Weights of a small GPT-style language model, trained from scratch on English Wikipedia: 4 heads of 32.
Each number is 200 + 30 x the weight over its row's rms, rounded and kept within 0 to 999. Layers, rows and columns count from 0. The size before them is the row's rms in percent of the matrix's.

# down: layer 3 MLP down (transposed), 512x128, rms 0.0816, rows 62-161, columns 64-95
# up: layer 3 MLP up, 512x128, rms 0.0971, rows 63-162, columns 64-95
down62,108,252,168,192,221,237,238,218,230,178,230,190,229,228,267,171,185,211,176,217,173,120,223,248,156,218,193,195,187,221,205,189,183
up63,103,157,213,182,197,211,240,205,224,202,152,236,165,263,231,158,212,205,238,182,191,218,213,174,169,227,223,141,225,194,204,160,198
down63,116,145,152,191,175,223,189,132,193,185,216,179,153,172,220,256,185,187,218,181,225,166,171,164,163,213,194,156,205,196,157,190,144
up64,100,184,179,203,236,223,194,157,165,183,149,217,191,202,242,191,219,209,211,203,210,235,198,220,222,219,214,199,284,206,251,218,183
down64,107,201,240,202,212,227,198,174,232,140,247,106,210,143,234,202,160,165,168,182,173,210,180,165,173,200,214,118,191,192,195,225,177
up65,095,252,230,191,223,149,193,167,176,146,207,203,244,198,140,268,171,184,203,214,231,157,174,166,182,185,185,179,193,158,228,178,213
down65,103,185,185,173,216,173,160,207,190,174,190,188,233,178,179,175,194,172,182,167,123,208,212,168,210,207,192,219,236,181,238,179,189
up66,101,202,224,142,195,236,228,218,177,219,216,180,180,156,231,278,211,173,218,197,184,190,196,171,210,192,200,173,238,219,259,175,218
down66,097,208,230,213,183,202,158,219,157,218,183,170,179,241,224,154,183,269,233,194,170,156,236,134,258,237,216,173,236,200,196,200,199
up67,100,229,209,208,164,195,172,250,193,195,211,220,209,127,238,207,209,247,192,208,182,162,239,141,203,244,201,178,189,197,215,219,164
down67,096,175,166,237,179,245,223,154,197,196,230,165,197,212,234,200,140,178,212,186,235,174,245,266,164,190,194,242,207,163,248,195,195
up68,109,172,200,242,263,203,233,193,215,172,176,260,187,215,195,202,181,231,224,173,240,172,179,204,197,212,218,183,224,158,150,165,196
down68,099,204,184,159,173,177,238,191,230,165,248,156,212,178,175,212,193,246,210,239,193,180,241,204,181,174,257,220,201,133,232,165,231
up69,107,183,219,191,193,206,192,131,190,145,235,188,206,225,225,209,123,200,213,200,215,184,204,215,184,212,224,202,176,190,161,178,172
down69,110,165,225,232,165,175,179,179,211,221,257,195,204,227,273,145,145,153,132,219,132,201,254,214,236,222,222,184,150,201,203,209,158
up70,100,178,231,217,241,171,211,140,198,196,228,197,198,155,171,237,204,184,206,214,222,237,177,262,202,174,201,262,249,189,223,216,186
down70,106,155,218,174,168,191,240,205,236,209,242,235,200,222,241,214,191,264,216,148,215,193,190,232,142,248,211,220,183,214,192,202,187
up71,098,188,252,239,183,183,209,186,171,206,236,232,202,232,198,212,207,192,198,180,197,205,234,105,185,195,216,227,257,151,189,211,222
down71,102,216,233,173,209,204,214,214,279,234,212,172,195,165,218,200,222,174,177,222,195,185,203,248,171,240,160,200,216,251,243,200,184
up72,112,224,216,257,179,127,144,198,178,167,189,243,196,194,229,212,240,214,222,215,228,177,188,200,188,209,213,218,204,162,242,220,165
down72,119,192,193,185,180,232,190,169,197,192,203,197,176,181,170,233,221,188,203,218,204,203,198,182,155,143,120,205,252,193,207,200,213
up73,100,260,180,181,235,222,214,197,180,210,209,227,182,113,192,194,213,216,211,256,179,206,199,228,237,180,233,158,204,175,233,166,218
down73,098,210,173,246,158,162,244,212,192,189,202,140,191,203,219,161,214,178,244,225,197,138,234,190,177,227,205,166,223,168,164,211,202
up74,076,148,176,221,195,224,194,177,147,227,225,246,176,228,209,277,151,155,206,218,203,182,214,180,249,154,218,193,231,206,138,183,208
down74,054,209,260,240,221,208,175,191,195,167,145,176,211,176,178,245,210,172,161,147,182,152,194,212,220,218,188,188,186,182,148,229,211
up75,080,182,242,230,180,153,177,196,196,184,166,235,192,310,196,205,148,172,224,149,180,250,216,223,216,227,227,237,219,233,160,183,201
down75,074,221,191,243,213,148,202,211,179,144,194,232,179,193,193,200,187,233,216,238,220,253,193,220,202,198,161,189,209,201,209,197,187
up76,095,211,231,230,202,231,148,229,191,169,177,217,204,248,137,116,192,215,250,194,232,223,226,197,205,193,232,157,190,209,197,190,219
down76,093,229,195,238,209,244,194,238,191,245,175,207,198,183,188,205,244,213,228,141,246,210,223,133,141,184,202,183,165,186,211,241,185
up77,101,173,217,211,173,186,154,136,186,250,225,176,130,216,173,212,222,230,238,183,176,212,162,214,236,198,249,201,179,184,235,215,275
down77,097,195,223,202,210,197,172,187,218,231,228,170,192,184,209,223,149,205,189,218,227,183,163,232,231,154,227,232,217,193,210,210,234
up78,091,206,239,229,219,235,160,227,180,217,193,236,173,202,166,269,176,232,175,169,187,165,189,200,236,238,181,155,221,211,209,182,211
down78,093,199,192,224,243,227,218,200,203,156,162,193,189,181,174,189,198,155,200,146,253,218,233,245,196,203,185,187,171,245,198,160,169
up79,107,158,207,195,206,152,164,226,146,212,200,222,186,177,142,193,241,128,271,185,177,169,206,201,171,236,201,214,237,165,174,214,210
down79,109,206,212,250,218,204,232,150,170,240,154,178,194,201,237,187,180,178,204,171,186,221,178,190,226,184,191,204,232,278,193,193,155
up80,098,156,242,184,216,185,218,165,170,203,215,214,190,241,203,148,148,204,216,179,208,178,214,200,187,196,193,142,215,241,222,224,245
down80,084,146,171,200,223,151,241,194,179,201,169,179,184,206,242,163,179,219,264,196,265,222,211,228,206,200,202,215,209,147,166,231,229
up81,097,216,238,212,179,212,218,149,165,202,265,202,221,215,231,171,254,247,170,217,243,189,202,205,211,192,220,198,198,161,213,237,201
down81,101,185,185,232,207,133,152,201,221,240,188,207,184,215,223,301,218,229,160,201,203,221,187,218,200,210,171,227,201,196,177,202,229
up82,099,189,190,200,197,180,260,156,180,229,226,194,216,189,202,192,259,226,203,219,218,182,170,209,291,139,196,197,250,193,196,214,185
down82,095,188,202,190,189,221,119,267,180,208,178,162,239,227,247,188,215,242,170,182,166,248,188,175,157,183,225,210,198,229,226,244,184
up83,117,190,218,217,187,155,187,208,228,199,208,209,120,254,186,206,196,170,228,218,169,216,227,156,203,235,251,222,232,215,213,191,196
down83,124,204,180,208,247,195,183,207,200,193,172,199,209,197,178,171,260,219,248,191,164,200,166,197,192,197,156,206,206,247,191,163,222
up84,096,177,236,237,206,192,188,229,180,193,248,213,168,182,205,252,216,177,221,203,190,200,246,211,162,170,214,145,200,196,219,176,187
down84,096,215,196,175,240,231,221,208,218,212,176,204,186,220,221,218,173,234,197,215,233,206,211,181,230,193,196,123,237,198,162,159,223
up85,101,196,249,220,227,133,180,191,121,202,216,292,187,190,224,148,175,223,207,200,195,157,262,210,216,224,227,158,199,188,221,204,197
down85,100,206,210,206,214,165,248,216,205,185,289,170,178,209,202,207,164,156,242,195,174,167,226,187,156,244,220,237,122,161,215,192,204
up86,098,250,195,174,177,169,243,216,211,232,173,248,151,217,227,185,161,186,242,228,158,191,232,172,225,191,252,132,219,194,209,187,259
down86,091,197,224,154,129,176,230,221,207,184,197,184,245,255,229,204,209,197,204,175,234,179,187,148,161,161,207,219,164,231,211,199,186
up87,114,167,249,267,230,210,183,243,203,208,228,217,171,250,199,176,167,210,227,206,233,178,193,209,179,237,190,172,222,203,235,212,150
down87,135,200,256,244,197,156,257,175,180,206,152,202,195,198,203,161,237,214,168,210,223,204,196,193,180,213,183,195,193,175,214,173,193
up88,103,221,226,220,205,206,206,181,206,191,209,208,191,173,188,224,241,155,204,229,183,210,185,174,210,199,241,211,204,255,210,207,194
down88,099,212,186,192,174,179,228,94,158,228,261,241,197,181,181,228,188,198,223,262,227,191,121,189,210,213,208,191,233,207,195,156,197
up89,112,251,201,196,180,184,158,195,173,244,207,189,177,179,166,262,249,182,201,269,237,142,191,197,229,158,228,172,199,181,227,232,210
down89,106,208,170,142,214,172,205,156,192,189,215,236,207,198,191,207,180,202,169,214,227,221,198,266,153,157,214,133,226,188,225,132,249
up90,095,256,213,167,196,210,177,146,209,177,243,188,153,179,173,202,178,160,224,186,210,223,234,244,179,178,218,183,192,191,246,214,210
down90,100,198,207,211,208,139,191,187,251,226,180,242,231,159,222,219,215,194,204,129,180,242,196,168,223,167,245,279,218,238,181,219,155
up91,098,196,216,186,181,199,196,194,190,209,166,272,151,190,223,214,224,134,239,212,215,207,245,189,224,187,232,203,286,205,177,295,191
down91,095,243,184,182,182,213,193,175,224,161,206,206,225,140,160,238,210,148,208,147,179,215,197,232,287,185,160,204,230,199,181,219,173
up92,099,227,244,166,273,144,211,189,183,253,190,246,177,209,264,243,130,154,240,189,271,172,206,202,222,185,183,195,223,207,216,180,196
down92,105,207,158,182,218,144,160,213,165,198,236,169,199,195,208,253,211,246,199,278,208,211,205,208,190,183,167,233,178,165,243,183,191
up93,106,232,245,206,247,216,155,223,183,196,181,225,203,159,191,211,203,148,254,139,204,224,202,162,277,229,220,236,213,213,225,247,221
down93,104,152,196,149,192,225,253,230,179,233,218,243,190,193,203,227,186,147,180,224,207,290,245,243,176,203,236,140,181,218,212,246,204
up94,105,228,232,199,229,167,140,168,143,194,210,236,209,163,167,206,215,203,201,214,168,181,208,130,223,152,222,153,239,160,198,223,214
down94,109,140,242,198,150,175,214,155,187,229,153,213,167,170,149,254,185,197,249,169,233,199,161,180,184,236,214,232,193,228,184,189,197
up95,096,155,203,160,229,168,174,186,207,174,213,213,225,181,235,181,230,182,241,167,198,144,191,174,228,200,230,255,223,182,207,277,210
down95,090,191,185,175,239,222,206,151,227,235,141,207,206,181,216,192,134,218,170,212,173,190,189,193,182,202,205,192,202,198,281,176,214
up96,105,205,209,200,192,152,189,218,157,178,270,172,170,147,158,246,228,201,216,234,274,189,183,219,216,177,253,109,210,169,210,169,196
down96,117,207,187,221,192,158,183,182,203,172,219,118,209,142,211,228,200,171,235,184,196,181,196,174,197,185,204,174,247,161,235,174,188
up97,098,189,202,179,212,207,230,249,226,230,186,192,174,178,177,212,207,166,242,242,157,203,166,204,190,179,212,148,224,197,240,173,191
down97,101,125,157,185,211,185,243,190,216,236,153,187,213,226,256,178,191,191,202,182,208,267,261,164,173,252,175,201,153,204,171,211,143
up98,093,212,198,185,182,220,173,263,199,204,214,209,187,162,207,224,167,202,215,196,220,191,193,136,191,215,194,143,204,215,200,127,236
down98,084,217,173,199,216,209,232,231,249,183,205,212,213,204,175,181,284,178,194,222,222,156,233,164,178,189,166,180,153,195,248,222,184
up99,097,186,229,166,218,191,180,193,166,236,226,272,128,196,214,210,186,215,261,200,170,192,225,210,227,248,195,206,217,217,163,140,221
down99,101,222,226,205,218,199,211,294,240,263,184,180,195,246,189,159,189,176,240,255,262,204,188,234,201,251,205,194,190,243,187,205,192
up100,108,187,177,173,187,201,159,140,212,203,211,237,173,235,194,193,257,164,240,190,151,169,147,223,209,184,243,209,210,225,222,181,251
down100,107,210,182,217,153,176,198,144,175,198,229,172,236,185,260,182,201,250,179,209,184,200,191,169,189,215,188,172,254,171,257,155,187
up101,102,238,190,224,231,176,167,211,211,209,214,210,212,175,192,197,230,170,224,210,175,219,182,160,205,199,192,216,269,231,192,204,195
down101,115,199,240,198,158,190,221,213,183,223,199,223,204,241,187,191,258,158,164,172,165,206,206,162,172,219,192,216,211,244,170,267,206
up102,101,173,208,189,246,237,204,243,197,236,163,172,183,177,181,247,202,182,208,200,273,142,230,189,173,171,208,189,191,168,184,195,196
down102,102,203,215,248,164,232,200,139,227,102,178,194,227,194,211,253,188,228,194,211,235,229,145,190,202,191,155,226,184,189,174,200,189
up103,105,252,231,227,239,205,205,263,201,272,248,204,211,178,146,212,186,204,186,208,188,176,205,229,212,167,172,174,203,186,239,135,185
down103,102,206,172,169,194,116,213,206,191,167,243,216,215,257,221,190,195,208,168,174,170,232,168,256,250,175,186,210,197,221,184,211,192
up104,094,200,209,241,171,136,212,178,200,212,253,223,171,203,140,217,301,146,203,222,160,201,160,232,199,219,187,201,267,165,157,200,225
down104,102,181,243,227,223,221,180,194,196,202,134,227,211,222,197,157,167,183,209,139,162,234,193,243,196,204,184,140,180,219,243,225,189
up105,100,167,197,233,266,235,199,227,223,201,203,201,220,221,181,250,203,205,246,136,183,126,189,236,211,155,199,204,189,175,190,167,234
down105,099,192,222,158,166,214,259,185,193,162,198,148,176,202,192,188,148,173,243,163,228,216,269,219,126,213,243,199,203,180,114,234,205
up106,110,153,214,165,220,187,192,175,170,218,214,196,151,156,206,228,251,234,230,185,167,187,232,189,199,193,223,217,232,176,172,218,211
down106,119,252,199,204,218,187,200,214,133,211,162,188,173,213,223,158,230,191,213,200,180,224,212,222,217,193,205,194,193,177,147,219,201
up107,097,224,209,183,203,161,201,166,196,204,221,227,193,241,226,188,199,289,190,250,223,183,196,182,193,276,196,131,206,215,260,275,148
down107,100,183,170,204,201,206,214,175,195,247,140,136,196,187,147,200,252,138,250,176,212,234,185,193,184,137,234,190,202,221,131,181,230
up108,088,250,229,204,218,201,188,159,201,176,205,178,184,174,237,215,212,189,169,164,172,195,201,196,204,207,189,121,187,219,167,203,228
down108,089,200,190,225,206,208,237,248,170,236,152,199,256,193,185,152,197,259,190,153,232,204,180,238,183,203,201,251,173,157,252,140,157
up109,099,192,197,186,185,203,168,199,182,208,223,194,177,169,210,291,257,159,220,208,220,218,230,204,151,252,199,154,201,140,176,140,191
down109,100,191,216,188,224,234,189,168,246,188,233,210,213,229,225,200,144,189,240,160,210,276,186,269,134,179,183,212,214,209,234,153,157
up110,109,170,227,212,245,238,190,176,162,172,183,187,173,185,203,224,179,209,228,176,243,191,204,177,214,183,264,186,200,190,228,277,204
down110,106,162,180,213,204,129,212,233,215,225,180,199,155,193,190,181,176,225,167,233,178,200,223,245,181,196,196,206,155,192,227,178,218
up111,099,186,212,189,236,164,189,208,199,200,232,268,162,181,246,220,155,177,201,208,179,211,198,165,207,206,202,226,212,196,236,222,165
down111,100,256,224,254,216,170,189,208,188,146,225,172,196,199,240,208,230,208,177,221,200,245,187,182,211,193,189,179,173,232,207,170,178
up112,108,241,170,187,247,186,160,182,185,189,271,222,198,180,191,169,195,195,220,167,216,246,199,172,273,185,198,187,203,127,188,175,201
down112,106,176,165,242,188,180,248,240,158,183,191,173,176,190,154,171,179,182,190,166,197,166,215,210,188,252,212,157,219,195,196,206,212
up113,099,179,218,233,218,196,197,223,104,177,201,217,200,186,174,203,211,172,208,208,207,208,225,191,220,191,190,204,218,203,172,156,256
down113,102,187,236,202,189,195,179,204,231,181,168,218,178,163,247,169,227,228,178,161,178,201,248,221,202,156,169,219,166,173,264,244,206
up114,104,153,197,162,184,194,195,166,180,195,225,219,169,210,177,202,228,194,215,203,181,172,161,225,227,204,229,200,274,215,189,230,236
down114,117,194,167,201,198,195,199,164,207,229,144,184,182,134,174,187,245,165,205,140,229,186,185,188,196,162,226,206,200,171,139,230,200
up115,091,112,207,178,199,160,227,179,175,245,210,216,176,246,214,188,197,235,205,191,225,181,233,225,202,189,288,228,213,195,192,190,193
down115,098,200,177,199,222,197,217,218,222,189,198,189,165,148,222,195,138,169,201,202,156,263,228,122,182,220,178,161,189,208,217,193,169
up116,088,200,186,231,210,178,227,192,163,210,202,220,196,177,194,182,241,254,213,199,198,167,163,185,258,223,225,197,196,129,238,134,185
down116,092,211,248,187,178,240,178,160,242,207,226,179,216,182,207,254,154,178,244,208,162,186,170,184,148,212,189,207,233,196,196,211,214
up117,101,228,182,231,296,249,204,208,200,281,224,234,165,227,189,194,191,189,226,178,205,219,193,223,255,195,189,175,195,246,237,184,205
down117,103,231,184,205,187,203,205,170,149,209,216,140,208,190,205,191,190,201,229,180,183,203,217,263,223,197,193,237,274,246,226,186,193
up118,101,163,227,169,251,210,200,161,194,217,172,256,122,218,193,243,177,175,280,202,192,200,195,228,233,188,247,211,200,237,209,188,283
down118,103,199,202,231,234,185,151,154,159,219,246,195,245,253,176,166,134,187,177,255,261,236,185,216,243,207,195,195,230,183,215,181,185
up119,087,206,234,217,237,192,193,163,195,186,190,223,87,171,216,233,202,151,273,218,211,211,245,171,170,210,256,198,191,212,192,209,203
down119,090,183,211,244,149,198,244,232,174,201,184,200,208,263,183,162,169,197,198,162,217,89,142,227,232,208,191,226,210,209,192,162,191
up120,093,186,243,238,246,137,187,188,156,224,197,275,184,167,176,196,193,196,281,156,171,229,200,240,207,195,192,230,213,213,178,214,198
down120,097,152,208,259,188,183,180,198,204,178,203,219,208,170,198,224,189,207,277,190,213,141,152,177,238,234,235,205,266,149,181,175,216
up121,103,198,202,253,230,177,254,184,205,230,226,199,209,221,176,174,160,238,154,223,186,122,218,177,164,172,197,211,195,188,251,214,217
down121,098,211,186,187,207,222,190,235,218,204,201,217,178,230,213,196,244,130,178,228,287,231,237,139,201,207,199,168,249,192,165,188,188
up122,101,187,249,173,212,174,227,204,123,201,190,223,203,241,202,164,184,192,169,199,229,141,186,190,222,178,238,158,194,153,229,195,196
down122,108,216,189,198,199,225,151,224,226,187,181,164,204,181,167,168,220,222,139,191,151,215,173,208,259,158,201,244,237,230,215,205,170
up123,103,206,187,177,209,244,194,212,164,253,182,185,150,145,221,230,251,230,250,181,265,227,191,237,240,177,224,220,210,186,242,172,177
down123,105,232,189,220,223,229,195,148,247,175,188,222,186,202,205,179,204,179,220,233,240,136,192,207,189,222,193,207,212,192,187,159,223
up124,096,199,216,203,229,214,192,189,177,220,210,226,196,168,243,226,161,179,201,173,169,241,195,178,198,265,184,206,244,246,198,237,201
down124,098,189,189,204,186,165,195,214,216,215,160,244,201,255,228,226,256,216,219,145,195,179,196,199,179,199,233,223,158,222,231,186,169
up125,021,221,244,207,184,174,258,150,199,224,190,229,160,193,197,176,225,192,238,250,222,164,231,231,225,258,195,229,166,232,192,181,178
down125,011,157,201,182,165,184,179,222,193,154,150,259,188,197,171,204,207,206,164,160,200,201,173,217,203,251,167,229,172,196,176,149,161
up126,101,168,226,185,208,211,224,186,201,144,198,210,139,145,230,262,220,252,195,211,235,233,197,175,171,214,248,219,238,166,220,208,199
down126,104,166,238,145,204,175,155,192,248,161,220,186,207,200,194,184,189,177,232,183,219,198,201,204,238,201,232,244,234,228,217,169,199
up127,109,227,230,205,193,222,207,231,182,177,193,190,201,188,189,244,235,213,212,155,261,203,204,157,226,221,207,182,189,198,216,174,202
down127,105,196,226,226,206,227,178,184,227,218,238,190,221,208,178,145,182,216,187,165,177,248,177,229,160,237,195,163,168,204,188,246,221
up128,103,167,232,204,227,222,221,188,185,216,244,179,207,199,175,213,154,162,213,149,214,189,211,203,174,194,181,221,198,233,194,217,225
down128,110,123,192,216,209,245,199,208,216,185,186,210,270,182,218,215,208,233,247,193,192,186,190,202,230,191,159,207,219,219,187,226,227
up129,106,205,224,202,221,173,222,157,212,218,237,214,172,173,184,253,206,260,194,214,186,251,214,167,163,182,202,197,246,187,252,287,159
down129,110,252,240,202,218,213,222,218,231,165,222,191,186,204,157,182,267,149,199,177,256,186,178,227,209,166,176,244,259,169,179,133,252
up130,101,249,214,218,217,208,196,190,159,226,230,211,208,218,233,125,251,190,150,254,215,193,174,178,260,178,210,177,187,163,223,221,218
down130,100,173,206,192,239,194,182,168,197,239,194,238,179,195,219,224,185,170,195,157,211,192,172,220,144,205,175,218,188,238,210,181,208
up131,095,239,201,208,189,146,183,202,201,196,215,221,195,218,171,204,231,185,224,222,227,253,207,226,197,253,172,207,202,174,259,134,229
down131,093,153,183,202,238,200,188,261,196,240,186,172,259,232,213,184,211,245,170,204,237,229,180,258,167,179,134,159,182,232,235,179,159
up132,103,237,245,195,189,217,205,198,190,232,251,213,176,233,196,163,178,197,208,177,212,227,191,200,201,222,233,156,199,224,169,184,212
down132,114,168,192,227,223,150,205,231,193,229,198,127,204,138,185,187,247,150,189,188,186,159,227,167,212,240,222,224,187,214,170,225,212
up133,107,198,224,209,186,221,189,128,121,235,242,202,170,232,226,151,230,231,202,210,212,200,207,217,206,144,254,183,204,201,216,181,224
down133,106,196,191,232,204,235,178,245,179,180,227,176,242,161,183,223,198,263,206,147,140,137,156,208,222,171,186,228,182,162,200,203,197
up134,102,223,249,165,209,240,198,163,177,168,211,245,206,245,152,175,188,170,263,227,158,173,202,218,180,158,231,198,204,223,213,199,200
down134,116,202,229,196,230,231,147,177,186,204,222,195,231,191,182,138,194,195,141,205,213,167,269,146,188,219,191,145,246,188,234,207,231
up135,098,201,219,251,152,174,229,183,201,214,225,182,185,137,208,212,200,205,200,232,228,194,230,208,167,163,187,187,263,159,213,186,191
down135,103,182,218,177,230,248,209,205,208,174,173,179,160,221,200,215,186,239,222,146,160,192,276,201,181,193,184,236,178,232,184,228,256
up136,107,184,213,223,173,171,196,179,173,195,245,218,200,219,201,168,264,232,175,199,192,141,199,203,228,200,199,220,221,183,163,227,208
down136,123,193,230,191,181,275,222,190,204,263,214,166,163,187,230,183,225,155,214,208,196,184,236,227,234,200,229,195,208,233,193,235,205
up137,105,179,220,237,232,246,209,245,178,217,190,183,198,172,211,216,175,220,241,143,270,233,222,153,240,232,219,211,212,187,194,178,175
down137,097,208,219,142,223,209,208,215,223,178,188,201,165,150,176,180,207,216,138,198,213,248,179,195,169,240,167,251,198,189,171,177,217
up138,075,136,244,192,219,143,182,208,185,201,230,204,173,223,152,177,235,205,197,155,199,158,262,189,220,184,205,211,207,137,148,224,193
down138,054,253,200,193,255,250,193,216,266,236,189,196,195,165,207,198,192,225,226,206,189,188,182,154,240,194,189,142,212,228,208,192,193
up139,061,171,180,221,197,239,181,171,192,231,183,206,149,188,208,205,145,248,256,212,226,191,200,191,216,198,217,198,174,227,144,152,248
down139,062,182,233,193,216,188,183,248,240,195,153,176,239,160,197,161,190,217,199,207,198,247,169,193,224,201,164,187,183,229,202,226,210
up140,097,175,245,194,214,248,150,163,180,196,278,220,183,170,227,169,221,222,191,154,232,228,271,159,239,209,158,181,184,178,211,260,178
down140,092,164,185,152,186,191,184,185,207,185,201,210,212,195,247,144,175,245,203,247,244,206,249,229,145,206,154,176,138,187,230,207,184
up141,105,141,200,166,215,173,204,229,155,242,229,221,231,232,203,200,188,177,227,159,220,181,183,229,198,209,183,213,196,192,243,270,218
down141,099,195,167,190,213,170,185,193,203,225,279,212,233,192,178,184,183,278,164,194,175,262,203,182,180,204,189,257,193,150,180,203,253
up142,103,148,198,223,264,205,220,196,210,190,199,247,138,194,173,208,206,207,261,226,209,194,189,239,235,171,224,202,192,193,237,166,189
down142,097,212,154,163,203,202,212,153,172,223,225,210,207,214,148,203,219,188,251,215,178,215,182,127,195,187,196,144,185,187,175,202,214
up143,107,139,235,189,210,158,220,204,199,184,224,230,189,136,218,252,209,189,206,216,160,206,171,197,176,164,203,184,252,205,209,210,207
down143,111,162,235,161,203,188,151,179,214,206,228,191,213,218,164,183,199,209,221,170,131,247,215,238,223,227,219,170,190,203,218,202,247
up144,098,154,194,230,169,191,219,220,210,223,202,201,161,177,206,180,167,242,219,246,227,202,248,188,224,198,195,168,203,206,265,226,178
down144,093,235,164,221,242,176,149,174,179,251,206,197,175,242,216,203,257,99,186,221,199,233,177,194,228,218,242,141,160,178,223,223,170
up145,100,221,262,260,219,167,171,204,183,198,227,213,177,210,249,191,213,154,247,209,185,230,197,166,246,187,206,181,186,208,220,254,218
down145,097,166,202,197,197,196,249,217,230,179,201,213,225,236,181,170,170,236,173,234,206,256,237,187,162,178,166,228,106,182,207,230,158
up146,098,195,209,213,180,158,237,168,191,271,250,225,175,222,172,196,219,200,206,263,239,180,210,203,192,204,185,195,188,132,236,211,162
down146,098,205,193,189,188,223,159,171,197,217,152,223,130,187,247,229,182,232,192,225,172,206,214,167,117,187,149,192,153,191,216,188,226
up147,081,132,203,184,257,189,261,216,195,197,153,209,209,196,187,217,165,168,194,166,228,188,160,166,190,120,214,198,212,158,181,187,213
down147,073,202,194,152,205,213,145,231,191,223,199,228,226,185,110,193,248,229,170,192,188,206,192,238,247,162,182,160,183,268,191,201,217
up148,107,221,200,201,203,206,196,244,154,166,231,205,199,207,198,134,235,216,193,207,279,141,209,202,256,167,223,198,254,147,195,221,199
down148,099,133,148,231,186,226,179,205,263,195,237,232,219,142,165,228,194,190,213,214,188,198,201,178,201,237,214,227,185,206,200,178,222
up149,102,176,221,221,228,196,221,154,217,160,207,203,167,194,163,197,189,244,201,191,278,222,210,216,155,178,235,155,233,143,186,173,229
down149,103,167,206,177,197,220,221,241,214,251,209,196,202,239,178,192,214,203,248,202,187,169,167,172,225,212,203,284,248,198,230,180,208
up150,109,176,264,182,199,178,197,206,140,201,213,235,151,261,150,186,227,201,224,187,169,183,213,161,209,193,180,212,209,200,196,219,198
down150,109,181,183,239,206,213,198,173,149,205,194,164,215,167,165,155,241,146,171,204,228,250,163,191,161,183,189,188,269,130,208,170,195
up151,100,179,200,223,218,212,216,181,207,198,200,251,172,241,207,259,264,207,177,181,204,188,169,211,200,222,182,218,177,153,200,177,215
down151,114,238,186,206,184,206,191,239,150,240,217,205,250,189,186,184,211,252,185,177,165,227,211,196,173,203,174,149,183,232,172,188,198
up152,079,238,235,171,225,188,173,220,171,231,207,275,188,203,218,184,141,170,259,180,250,197,168,186,220,140,201,183,238,184,190,229,255
down152,089,182,236,193,208,202,182,220,171,226,228,233,196,245,230,185,188,190,214,196,204,177,227,198,240,193,248,231,265,196,232,218,232
up153,104,192,198,198,232,163,161,206,189,188,201,272,164,208,177,189,190,211,227,202,190,174,270,185,212,281,235,206,185,195,185,248,186
down153,106,227,215,168,137,217,111,244,178,245,208,148,212,181,215,164,145,173,197,186,188,175,240,200,190,237,218,201,170,223,216,245,176
up154,103,184,206,149,191,231,148,219,161,187,162,178,205,193,204,180,198,201,291,189,262,241,187,212,238,210,218,179,203,237,281,210,224
down154,099,232,174,176,163,218,215,175,189,207,205,216,199,210,194,197,210,228,178,163,232,189,211,255,193,237,176,129,229,206,172,166,194
up155,089,202,243,169,140,195,189,180,187,193,219,206,207,152,260,229,231,187,235,216,227,222,223,213,222,201,220,203,215,181,261,204,212
down155,079,223,180,209,199,177,229,186,180,211,154,205,172,149,213,196,190,199,176,207,211,199,191,222,219,184,205,184,209,183,232,169,216
up156,100,192,217,170,239,165,239,159,174,181,232,252,210,206,202,182,173,214,236,157,201,225,190,200,199,167,247,208,195,182,202,234,226
down156,103,256,186,239,203,215,216,204,195,212,223,174,212,188,219,222,177,236,200,205,231,233,245,171,188,248,217,140,190,196,188,181,185
up157,099,197,229,230,197,208,241,183,208,233,209,185,128,150,182,246,173,245,249,237,195,201,183,183,274,167,258,213,220,179,203,188,191
down157,098,137,176,216,185,195,183,233,165,151,175,170,185,188,211,251,169,164,223,258,269,150,206,247,200,186,222,185,179,160,209,187,197
up158,101,201,208,188,167,171,182,161,160,237,202,263,186,198,203,214,216,178,232,166,170,223,193,199,192,210,206,203,221,158,218,148,231
down158,120,176,239,138,174,189,213,270,149,206,192,188,225,250,187,173,220,236,170,182,171,218,174,185,181,192,198,174,207,232,180,130,222
up159,108,189,226,212,163,159,198,208,170,194,234,238,155,236,208,198,198,231,190,199,193,159,228,205,179,292,182,129,188,126,236,208,190
down159,112,236,167,175,206,182,242,199,197,170,205,175,200,217,167,206,205,168,258,168,244,192,216,221,158,165,174,230,169,177,224,186,190
up160,102,243,206,186,196,243,228,231,178,264,147,185,156,169,233,210,188,194,267,196,274,177,246,185,233,209,236,190,232,190,238,150,161
down160,103,198,218,244,225,209,204,179,214,150,185,171,183,186,250,198,171,132,197,215,194,184,193,210,189,178,147,228,208,181,190,205,160
up161,096,212,185,207,250,237,194,207,214,209,245,217,172,265,189,172,225,220,187,232,210,154,225,263,179,152,218,200,211,202,206,234,166
down161,091,275,185,203,177,186,278,169,200,224,169,222,174,228,153,200,127,214,187,158,208,234,218,162,169,196,201,229,210,158,192,203,214
up162,101,176,295,237,166,166,205,222,219,224,252,224,222,193,182,217,222,188,202,227,156,186,199,196,240,226,185,153,195,176,217,207,176